From a checkpoint of a small transformer trained on Wikipedia: an embedding shortcut, weighted sums over earlier layers.
Each number is 500 + 25 x the weight over its row's rms, rounded and kept within 0 to 999. Layers, rows and columns count from 0. Numbers have three digits each. The size before them is the row's rms in percent of the matrix's.

# down: layer 2 MLP down (transposed), 512x160, rms 0.0439, rows 418-511, columns 32-63
# gate: layer 2 MLP gate, 512x160, rms 0.143, rows 419-511, columns 32-63
# up: layer 2 MLP up, 512x160, rms 0.151, rows 419-511, columns 32-63
down418 120:517490517481463484588520549528503503503490529484530555524516488507481479552469485496505488487508
gate419 100:513475508519467495498539455525465479464515472477462485432504490547484503490502514516549477456521
up419 099:511490470502459503514428510513466495491520485497510540532503507505513499519462501453482453520513
down419 094:485492490483536534501457548513489493501477446513508529493474519506539499522525510427477541510479
gate420 098:528523503523480555488486504462505510504522521528489471535526455469534505464491439524474505533535
up420 098:488493442498489494523502503505474489470493509466466497472474544432506496504517464495461545459493
down420 096:513478523481473519515513512496543488511487508527503487490507468497536475524451511536484554499538
gate421 098:492480442493497485476444461511509467519506480538491490488477519503539500527513540457502518531510
up421 089:518453476518495495510520473517521491481508512512501487491528525526524503557532491457521566508531
down421 099:466495535514498501492473470484511479483506464545509465513516504498474525528473496515490490512487
gate422 105:489493565468540463493470516487463521547509458532502494480539492497485521547508498469514473523503
up422 110:443472508554559493508515537509511492480491544494486543530462478474541530467462505482452488460504
down422 110:497516503518518461448518500454536479518500487484524502475518510513512487443499540509524484451544
gate423 101:508523496482467507471513516517500427534465455506504511489510541508515498464496526486539480457491
up423 097:465517520501483460530513526505451543518499521499500539513459486483450488529483499481507488483523
down423 094:517532489531518470508532508470510503473500493466509488538482491492543487529487502496509489457540
gate424 102:527514482524489472481501550479488476489520489443508531498505491472493516517487487502475507538494
up424 093:509566484494526515526516471471487532512480492510527521519491490466512527507536510502490452449501
down424 097:507499500475524489503479524455502497498501468490511498548481523465503535471507518505515470518487
gate425 104:507544507536525520486491527514449499459466522479480490471488499489558525537537494519450497475525
up425 109:514550503527531506493527546464515494486478511495559506506501479479529515513501473512504471500510
down425 129:538542475570542507517495517564490517459501511473480510530505489479481493481500499524498511506494
gate426 102:483464543437502536495492451508483464495487452526499509527502517492485517517535537506491520481480
up426 101:513497493472499535492558470502496494488542495510525499518483488509455472481508512552486494538489
down426 093:527527512479511468468526502498498507502535515453473475496497512454525490474485523510533515503523
gate427 101:454529490471486493513506500507535479576535516496486528457469486492504473511482507569500514531507
up427 100:526546468512481534469484497497461508509496523451510490497547465552497540482483472502512514494547
down427 090:461486487486516484516496462517509504499520473504503518443479516485471515495488488508494479495493
gate428 105:585517531481507486518515519518547478469451501519514481532520519536526475506470454491507445458513
up428 101:520525540508515497514486544516488482520523480475499490539482499527529554503478524448452473513507
down428 097:524482507434478465507453537492479512497522515502527522486516506477554470531447522475479481494482
gate429 103:467479483486486514445506497499487425513502462523489528503502483488483533488522506507480545515512
up429 105:516507521476486467469496465494499494535544492535518508484465532571509519540510484486512508489434
down429 102:515503464479527475489474481494475524462482495503504520463480549539473476500486480525522521521522
gate430 104:546505508521463516513528505464520483531537516539518551492496512478511498473509455540477483496511
up430 096:526500565453481479490487501488492498547501530492526490519513515509483503513472471451503471494490
down430 089:516475516513524485478477547467464473467510473499524486540504517499489489505514481515493477481472
gate431 098:521526533487476480443497493504493505502514477542497491479510488521498485502503501512460483485482
up431 100:483499492469474564487446513487530512561477543480502458505543497494475515504496495524502530529479
down431 094:479502495479492524528482459461497430490490535464506525459477504530545478503498492512472501443532
gate432 094:496498526462464523507515487481491508514482491482549483513461493498548485458497524515490530507453
up432 098:530490489492488479500501509439490513502476520492535498463491547453510510528478527543519530494502
down432 088:508479499526504475539521540511473514503491475479479469512514480488484495514463466522488535472503
gate433 098:455498532489533482489478507505524497519478478539496511478513517479485531508494533513539497461506
up433 094:508480511489458464524487522511506522464478494493485521491546530523537520507486485506495484450490
down433 106:502496465507472525478517507478470504522494548540503502504502511468527489497497480474504481528548
gate434 091:544472506463508531532506487482540530487494485504532448519497515529528517483510511479545536507542
up434 090:498486513523535491482510506482448510501529523504472481468497509472473511531551467505496550502519
down434 109:523495481476515521506504475463464500514507496529495469519525503506496455508501484571470495486488
gate435 093:514494467513485555455459531481531488509463516513512518511528476544517515511523501503505488510477
up435 097:523485509509511499475474467526482476524526482504473496515487490555469516512450554462496497464512
down435 108:450507537489517545513505482543465468514488489464496546476531512456502550511500475495496485527484
gate436 098:491541527504479455503525490481451478485517499460518500519500510528457509444480489536488489504480
up436 101:513510459483479519519489491483552517529495523507478522493500493476483553507509481523440522489496
down436 092:455549458492512513518520503478517540504494488497515542542485491492501490446497505505494512495510
gate437 098:553512494470487489533565476488508490510515441462542513490498503470533518480542505490536474495516
up437 099:502498491477582532476500534457483514526496465534517505515498545495527466516501555482486536501489
down437 107:492493504522508479439480512515467530493491484479503520563519493484493489547504516478468541487496
gate438 101:524491485455481556457497491523479498500486490526509492554502500451482516505473532486522503510482
up438 101:513484446523485514509472459464494475492506481523507511535512424544511472487521518561512485463478
down438 096:491513534505465481513489538521458499504482530478521510464534532475525479508484486469524523489517
gate439 096:514475493487484498487467483493460512530515473481490520485506505535527472488489518501525471513506
up439 095:499488461550544522515461512516504523493533497501512523489497541480500491521523545484476488484512
down439 092:540486465501480508508493506528476517499510505462526473467494463466594484485534499521477498501478
gate440 097:503568516454518534528533435496464532522535462481492519465477502512501481549532477449497522535477
up440 099:459481507483510501515518488435509515497489466509551501497494498549503502497529469459468503513453
down440 105:517503530481490517495536443500517514516539502521557456471491542546484507518499494455486499495454
gate441 094:498473506537451456430460515465508495554499481502494534476470515467478485481525456469517507499469
up441 091:489512498462520527492520484539478493528482479506510524491488491513496512493491541536557520526516
down441 101:436511486554499476500514504523494499528508474548534504509502505531495494509525420513505489483544
gate442 100:491535546487497466524501508478485478500497450516511571479503519514518470575484468482509491466486
up442 098:475515522528524490481475511490530505501491467488521569481478482504532462530499472503494491519484
down442 096:504542505504512539508538569539489503489475461506481440493514488501543509485512513502460499500497
gate443 104:454484522514471530527515514480505489492563531524495493462482474473497476489486488524515476498482
up443 107:557520499511522458485554493521478515519511509505490468474493532525479511519541520496482529473508
down443 080:502451526523485458546511460478509477516500517517467502517484486521477518545474506512471504504478
gate444 102:495478513464475478466497532508500483518483481492502551510490491502523457458513516503488509501481
up444 096:481558492482503503493496487485550472515510509508506482489515522541491532495532538499489442498480
down444 099:478485516503512559509503513474500482545520464502505508486515534477509514472493505507499506483512
gate445 100:467489458513479495518494484487520489532546495524518547503505554503459487518479533513473494475479
up445 096:509511480469495504522527522494477470471507500501504498458507467467476526513503479479517511477492
down445 103:513494524501487449496538547433483485469469489496492477474504522485477519485504527533474476570522
gate446 106:486512518512523462475521493488507509485557545505504538529536475543513453502508532519496497489476
up446 114:472517495555521476522478481470575482475501477475500480517498444514534473487532496482495503534550
down446 084:473496484498499506495499487504482470494546472490527482496499491504507487504519473494473500536496
gate447 101:477477503523486536500481489472534485546495498487527529497483477541506507483519498487433522469494
up447 097:473465497519489492498503492436469516532486486486493503502460452512485533480450478473467492511496
down447 091:498504512501477477503485529487498460499453539488513512491478493502476488509469484487495482551443
gate448 093:530459507506530463514533517485550520509512498451492535487496530505486572527542491499474459524486
up448 105:494487509512497524501475499498533529480539547501496516453485510502487454484474501522540519515506
down448 123:494505479486497506469502520483472506467525480522496563497470508457497501512535489458470547508508
gate449 099:475514485541514508498455514458524504514538550489501494488515484485469501465480495497515506508462
up449 102:493503470474483476560509535490447475498517481481460478496485502525507524485512466508485548499526
down449 113:520530512494521471506498454505512480504459530507502500485480542508493454452487521526515505494473
gate450 100:543500473509481487530469516517500525488527497476507495468487551438489492496487447532513475470515
up450 100:525495498486509508515488522516525475508495465479507500480489536472548491466497484474543505525528
down450 098:501500489483488481494543493509478532495485520494489443521508464458472473532525516503506459550458
gate451 100:549492508498502516492516528512511464507505485509542493493511505459522510515486505528477439497454
up451 107:515535520484482428480519537482455506474508496499477543470458499511512518515475501518528547522503
down451 091:503480482499485541511481476514535494468498457492506501506503490520505515552464538500490508475498
gate452 103:486508502471496510514507491490482517516503469464510482517500464459473488439526480521500468469519
up452 106:547503464470517451497489491519487474504487516486499518502522503525534499462434466488498508470472
down452 109:475465492460479536534510453526481436531506501494520531488488510529536493475482513501481483511476
gate453 107:479486511510504512509574499505527484559522513516528500446498508483491503499498451547457499483496
up453 109:469528513500543450448469554517478515495530484507482495491463528524481486515533521477474475488544
down453 089:490504486520528493503506505485454522466519477503503484506460502511465532490500448435476455476461
gate454 102:472518492497480489464469515515492493507468521507474546486506563487484529464470485487459468510490
up454 097:500453474519511477501463507521466523535509481501493507485485525487491547534463528475497483522507
down454 097:538521480523505503491499495472530535482525479525561512482502471486469489575509511501514512469521
gate455 094:482483487508499502465429476472475495453518523538509501533502527557519547502526481517498497468530
up455 098:486507497493510504463509537518508483511511493526490483515484475466524498523490538530509528509506
down455 093:534520483480499504522483489540498504511520494517507502463534481489538486491438543520535523525488
gate456 108:499485484477539527499468499500475482464523459488507486494492509515497470505517521498525524504540
up456 107:503546494494487487472514484510501540520483475486492471518492469491582492498526469503522451494552
down456 095:538507473466473528528548468534518550497485490512498485504532476468501484494501501537522491499487
gate457 091:447528511494532510489457498506465540492512529515503447484513491459521502526485497502523510513466
up457 092:532524490526501469523512470513504493506476497496487525515500501520450464477528448529484481480539
down457 094:493532467518521518515491503503473500491465501454482565488509490476520545511506531425445535488476
gate458 097:497469476478492481485510512519503462478520567529513499480499516486506527469486496503520489535516
up458 100:460529484492459517476527511530485531513488476471474461493520512459496509523506501495468465533455
down458 097:454475485537492517492564499503530467523516472461482507512517504516512503508514469532513468521517
gate459 095:510513511480485488538475468526518510519513485498528538511506541507521516468489494528481485559502
up459 102:513431514523483519493507478509489499484544529505495493474473489508493507466498514476437517523540
down459 100:480478502463525508459509478526495500511499486497486472502514502525472502515501530459538435514528
gate460 109:457523481535505510493527535504491478439524481483481518515489491548481506461508497492517520490501
up460 106:522482529497533502465518524518474441476510459509512513487499464509466512473504560497481519471488
down460 100:483514529505562446500490517544479528457481503541494442479490472493540517486495489461522483512513
gate461 103:495514490522499514528505506510513459521494478577478505486505504494500517463523514499480500534517
up461 104:530463491525485496492500492500483495482499519523426500483522484497464493511470528515484508505521
down461 109:502462471479490515479488527468527499531512509522489487509506514457493512510496487484481486529504
gate462 094:513492512495475473447520563495488551479435476515514488518491517464478518488510477545515491527479
up462 097:513492477532501470496534508484475441548460495495500525533467500491514514491471511457469543536465
down462 105:494482513525501510517500463519534510453503515493524524522507524477528512506468517525502491498532
gate463 099:525491526488511511512461466517517500475516515479525521510525483504478509489493594507521528498493
up463 094:511480488516489494508505466439475470508511528521495532515490542494457521528508486494481498472497
down463 105:523484527478522487502476469516532511493533515513496521490517503512448565477519535473509496531480
gate464 102:518473554525526497471511493489528475509500487524474454489531420497511506518520501517489532500513
up464 103:489520549500527418479516508505526517537483474471476491509511504482524494516499496518485527487507
down464 096:536504490486503458472492522533509500473491492536474465459506524497482494535486518434483475504477
gate465 105:498477535512512472548507495518494483527507478515535515493489500517512537525483457463489506461490
up465 096:453471482498478531535506471452458493486494509475494497463514531441512484491447492432507527476472
down465 086:555524503520499499484461506512513503548482489542468506479492505470530509532534500533461519550519
gate466 100:530540464493493527499511508515477493480495490483495539492543486534482490520491465447482483507529
up466 104:503466510486512490491519534495524524537482498512515524562491427480455488476479538517460533484471
down466 112:502492517498518536468487459512479505479504442520478522486492504512502489422440513505441498517497
gate467 102:496513487475490463509551495488482456501548452462495472474478478483485515525482455530509538531483
up467 087:488531500517513493488517504468513493479482474494515543478498524526520492519484483503511529536521
down467 106:527533460535509496506485507506516462460492505497483464479507503456519483508518539535487505494481
gate468 105:495473505504526489472474491506469497546529491474538507489472482493505480508468513489500525527503
up468 103:529517458500512493488495490491472475521550498494536543475487493508527503506460508488539520488480
down468 103:477471468494547495490513474501500470504458493475504499507505474520506516474534563541512457494465
gate469 095:523464484507509533479536492517451546502492455460476510477512503521497510484479509479461526492496
up469 093:502528532467510457499540542518530491517534549514546493493522508509526492470539511538515445490486
down469 097:498487516482443498484501528442498500509557437448506494471516525542458511543491533482495584559527
gate470 091:527532501486544535509485522478494503477512543468522520481501538561486481503524477530501459522504
up470 092:493493495536518503501510475522514516501532448513481557471487523498524475522528450525483497501498
down470 113:521468509469517504523476503479490480530522476494517551499487528523476493495501519559516487512468
gate471 088:508504512475495520483492460473512470523468478491507460522542490504464568492479470493509449488518
up471 095:470547476488497520527495431513494500465487488493482504510522494475537543494508485494482518476512
down471 114:490527481539475520486474482540520501513483471477489464496489513464550517491437512511501480506473
gate472 100:526508523507524529514530491491481474498468497488496527500485509499488508485520518490502508516511
up472 103:524500529484495537487526499491528461542488521484492458494479507504497500487509507542504495472505
down472 097:504484547483481448493532525519453474518496470506483456486510491522507479463504458500493528516503
gate473 090:530510539486515484549534498565509455474545492499471428469491476501502453503501488528519504501472
up473 092:505520492514542530505493523529493519541493439520521536536485534507476532512497520523514482507516
down473 100:503498563520471530496490534512504483473465471508449475530495481526499469489480502481521471483491
gate474 098:542514512499495479493497500499490542522515476482527529524523484511527493528482524515426487495502
up474 096:449496535498526494502517528530490499487478490505503466506532485513474504521494483472533516485535
down474 105:494524522488513483530506538465521516508539501464525531492481495538520495529484488478505479530463
gate475 103:507458510484504472490453505488534525522519511526452517495550478521503540497541488524485492484517
up475 100:478526464509488529507514506512479490477510477474532540510447500478508449526485524492466538534499
down475 089:562503505493499475495500512474535506529506507530485548509510472510545521464484501566514535515507
gate476 099:524477486491484503486516503508501499477510460571432482463485501452472478467507513482520502482508
up476 098:489506529508507440497523465473525520525497503522520464523532472470474476512477514528475476519506
down476 097:490532470530535466470537499505520483560507497506502519486511481534520476505489515517548492481521
gate477 098:464499530496512507469542491527506518530507536537547461498489504510497510467508450476507493495490
up477 104:540474474489520517499490540446488459506510474514483500549480545527513528511467457534509489533541
down477 093:555530495507516519503530545505530534518514505542519440495491526515512516508519519527524506522510
gate478 100:475514459549517528494480526567507502481498506514494549469497505507511510511480490514512479527526
up478 101:462472497555542470493472504549454493466529468502478496485507508473525469486480473485480460519475
down478 094:530522508469534486516494500464511532488491510484509488466505498498470477511478475497506526478559
gate479 099:495481514531484485456521494508476535550524479446414471455567524492464515491500466512513501505532
up479 103:509520496508501540516488446524464555508518510503445447468495480496517513468499507490493495487539
down479 095:482495452523497458514517521493490456509523448509505484512502502489525526497478529485457539474525
gate480 100:554533492506500565477486487534511516528487507547526493475491472524467509495499466518473470520500
up480 108:452522510495495531549526498503525527488551511509496531487539553491468495524487509575513448525500
down480 084:504460511514515492543519460507482502509487527505521514541507486518505493473497482509526530533487
gate481 095:484511495532500528519482489521497498534521522500519523496524487504528520505452514498449459520499
up481 091:505544508514505462490489484497548497504496546505508532519494524453498523481518485485534535481511
down481 108:489511509520511473524505486541454527510524483482512600472467511464464476517526483501462504492465
gate482 092:489481497465513522471474556498522501505451514484494528468503513517483530505503522494508507523468
up482 086:482534468432502530457498541501503486486496521481485515487541514516475507510495561509525508563516
down482 094:503540517514500495519483483533499558493540493492523439499476451487511489477485507453523500550500
gate483 102:534502550506510476508509486461555517475485506484508500490451470513521468541497484494507479497554
up483 104:481463490489518501477507490516543494463494523467454476469500446500514484501495508494463473508470
down483 098:517511506456529481503534500526502518493519497482522513494513480537498496534536479474497476469498
gate484 099:503524510541487479510514520497550498473498498516517502509498474490533494517521487532534498498517
up484 104:508543466530484501515517528478514482467445540452442506496508531462505499511495462495485480521545
down484 090:545513510485546485529500501470510488496532477445460523520504513487525496487506488505501504554461
gate485 096:463486479463509544555541535490483496510525510484512506500493502425500487527515509499493495535519
up485 097:527483456498506500513510525485492484469472469524507509494489500469520477482467550526511534551525
down485 088:457497491472497496487468516498506492454492500489503521532484451519541539493484500493491554474508
gate486 095:490513519486480461477500460472498478483504518495543487446523540494506486524485453511543481546500
up486 094:509514509532502511502510546492514513498516428521508506488489512525492491466547551512488527494498
down486 080:527516516516503497482503525540515499485515515504501525474516465498511513517515485468523485510498
gate487 098:496536476501538565467501530515516467538486492504481507474472513471503561521499479496458513523533
up487 095:483500500518581505466491560517480503490484477503480492531493509477462491553552522477487466502516
down487 111:493492548530467458557530514460514491485541475524496486499543513508521523544461484464490477461511
gate488 103:471528521533489507527500515489484464505470517474530512477472502494500520499482509516490463506481
up488 097:534540474526503518531486523511501489517512522506505460529571508503513508468516501470527524507499
down488 113:489514490524474485490437493479519493496550496488513583475512481485502502512464488520501490501475
gate489 091:451502496468489517516492504508523492489485513438488463479478445502468441496509501542502488482528
up489 095:487535473506504472505508509492485487526475524446487530464485447459499480515501509477486514562464
down489 101:479498523507490496527470523500516457477499475509526454481475480565490496482510515477482498519479
gate490 100:503459517490498536494487519504488515503533471510515488521490479532489500485467526534492533526523
up490 097:462486522465511475516496510505475580461472463484507509516492481502506511507491509537489495510477
down490 098:498481485471501512470496461479469488499485495518478438470561531544480482482514480532517508549524
gate491 098:485539508500499456511468492521527494516514484471498458490538527537527479515543490490493460529523
up491 099:546499527487511460497531530494475501520512513484479465496533500528518509505494487468548510487480
down491 097:473481473497543492530498487477528517496513502483521496536541515511494536543482519499517501524497
gate492 099:507559510533475494485508509478537491481466495512530486453532528515496507488534523513513495491520
up492 100:492480503449563507524465474476484512497457477476553546535455533494507512514502489524506477504504
down492 113:547477473496502496500507510519488514473532456504505574513505531482455526491507501469522532479478
gate493 100:558452455492481505502494447487524466489542506533517521481453486481487560506515526483494521489499
up493 100:488511536484504532499474576521506494538478485500500489504517491486498512517493456480486497459499
down493 100:512506468543502469502532508498469515523470474455478546495459539529472526489522501515552497476463
gate494 098:499467501521510499509475506536529498529512528515515501474469492499496513526489484464481462533535
up494 098:487499505507551525487497511494475434490502518515522525525454523460518544506513512509471477489525
down494 101:512491530533499482550555524495470517516520470501506458533466463481527527485476496544532442490462
gate495 101:480450504498470507467513499504492475482497482512575528523423481493475525515470497534483517540539
up495 104:492512478499487510502580520515509499513564526508470515492505522484513492467521524470522502483476
down495 093:499471510473476490500529544533478497511499489500482501518526480482522520537517523512492511481476
gate496 110:483508525540499474496505448516444514448515518524474481519516487514524517508517495493518483494516
up496 109:518491456509549439506534513493505525528481496474456545495475497479515490523491491454495495485490
down496 099:510514509523482489502457493523502519517513478487485465496547534476504476536535527450492546528508
gate497 105:496487459474522528454528521484437461487464492516545501450507501491502514471504471502507538464528
up497 103:519504547480546478504482498499517519520554515471476471512484512509447540501516503508479478521487
down497 095:496527511466456496518498511499533484503503476466469543512522470501517472475484490562536485499497
gate498 088:503495481532511500476487471477493475513495548486510474494516547523496465499517516535509453507482
up498 088:510488464487509518501491507504484508496502452489480482514497541502486536477491487532511459502533
down498 091:515514518497499544505493484488522503498494549512504504499495542486509442507490486494450460478482
gate499 100:567523494477491518508531481502517492505502489474536493457493532513502517482482436503458510530514
up499 095:495565509471465513530545504540512529533465507544490491532479515519497511460498462502448495496512
down499 096:484497479521446488512515508534546512537535529507518510488467540500533483515479548507493514513503
gate500 099:553500494491449484467487480500497524508496498514555522521499488484451508484484527552528503495478
up500 100:539470462499491516484527501508489508535528475477523510529490493524494464493467476491510480540500
down500 090:498497478505523466521494486504456496516541485482443483533494483521532497465526524479591506492478
gate501 109:499458498469498548508536521459490459504514534500485491482489504483522508520523489486500480483505
up501 112:538548492496498504485469507521455520477493521542532526503506509521432505529473542508479494495509
down501 090:521469519499531472497523459524482463517555479483531479489496545484510532507523534499517511480533
gate502 095:496506509483513515497503464476488514541523545508521507497501524535477546493509468476509457474444
up502 092:521514490514448511519568493470489491477511523545503542505469553498494487506514528508548543510501
down502 089:521483500502492530520531507516479524512490482496550478534505503510467477482510532498493493518515
gate503 094:477533505498538460471485496457520520522511522481518548483501506477534501514506490504522468488504
up503 086:487487519492531473522505508537529534481466535483499527496484493499536538508482519538536489443483
down503 103:488472538491540516503499497536483526489539497487519444445500507503495487511531552449531451523529
gate504 103:518463493533493494532450481518529462491483501494516514502534508494469523498519499522509499517492
up504 103:504558520483519466486471523518462476505490488521496448507466449479527520465532518497504484522529
down504 107:516478511482476471513462445495505485517494504448468548527520518566518509544517498483569505522492
gate505 093:472499487506493472457482532494509487461547455492491498468504503539545520449505448494513488515498
up505 098:488515509489498504512492506479503511480524486488539542494509488502493508495495510469478475505501
down505 105:490478524479454529534506501492551527505526468489499488501504501479502526487548468487464521513505
gate506 096:462517531507496513451502474493475476527475497489485509450495504517511518518516467520470514526499
up506 102:455513517475504455488505512499472471517499486528457540477495519536513523489522478495468497469469
down506 104:539523453469485484493495487478519487474498469532516492447510489504480506488484468501503513541498
gate507 100:500544532503505545524534506506481478535547509491507477497478558535505464491502466548539472489492
up507 099:497511476512455513519537534480458501486527527537447482487540478481521522485507494477476520522496
down507 098:504479536507550491498480510509509548510517507515504539474502517561541463477480508562469485495487
gate508 100:477545562476493461498502519497529528454537503524515512528507462499482514510479502493477481477509
up508 104:485512551513520510454531501502558488515514468483495543540494503554484505507545508507460518510518
down508 079:492481551509520498495532509492482489511479552503502507463520507502492479524483492457488525494492
gate509 102:463502499532491539510490476507460436513487537501510496489487511495507534503507482525524509520502
up509 096:519528480508532486488529488491460514477458475523484478531480494514468532470466515490532521504544
down509 108:490505473511515494475531477509487458507489515523467459505470459535482457539489511468499468484498
gate510 095:514528485507466531479467508507512507532503511515536515469435495538476472510464474543532501483456
up510 100:490507514476516520489472502485507562462493500496484489486465527562549499522493521508468472479473
down510 100:545434455523514512516523503524529507483533496507463504506489504467540496479484453514502508521506
gate511 101:516492514505505499502512534529486498488522525522502507488485472505486491487483446471454485525471
up511 102:525497536477482497512521516499514494536486510469541480472515488495498451548537440441489497524483
down511 100:524505542493505500493479519501496492493490572512505473500491524499505492502542484431480497500518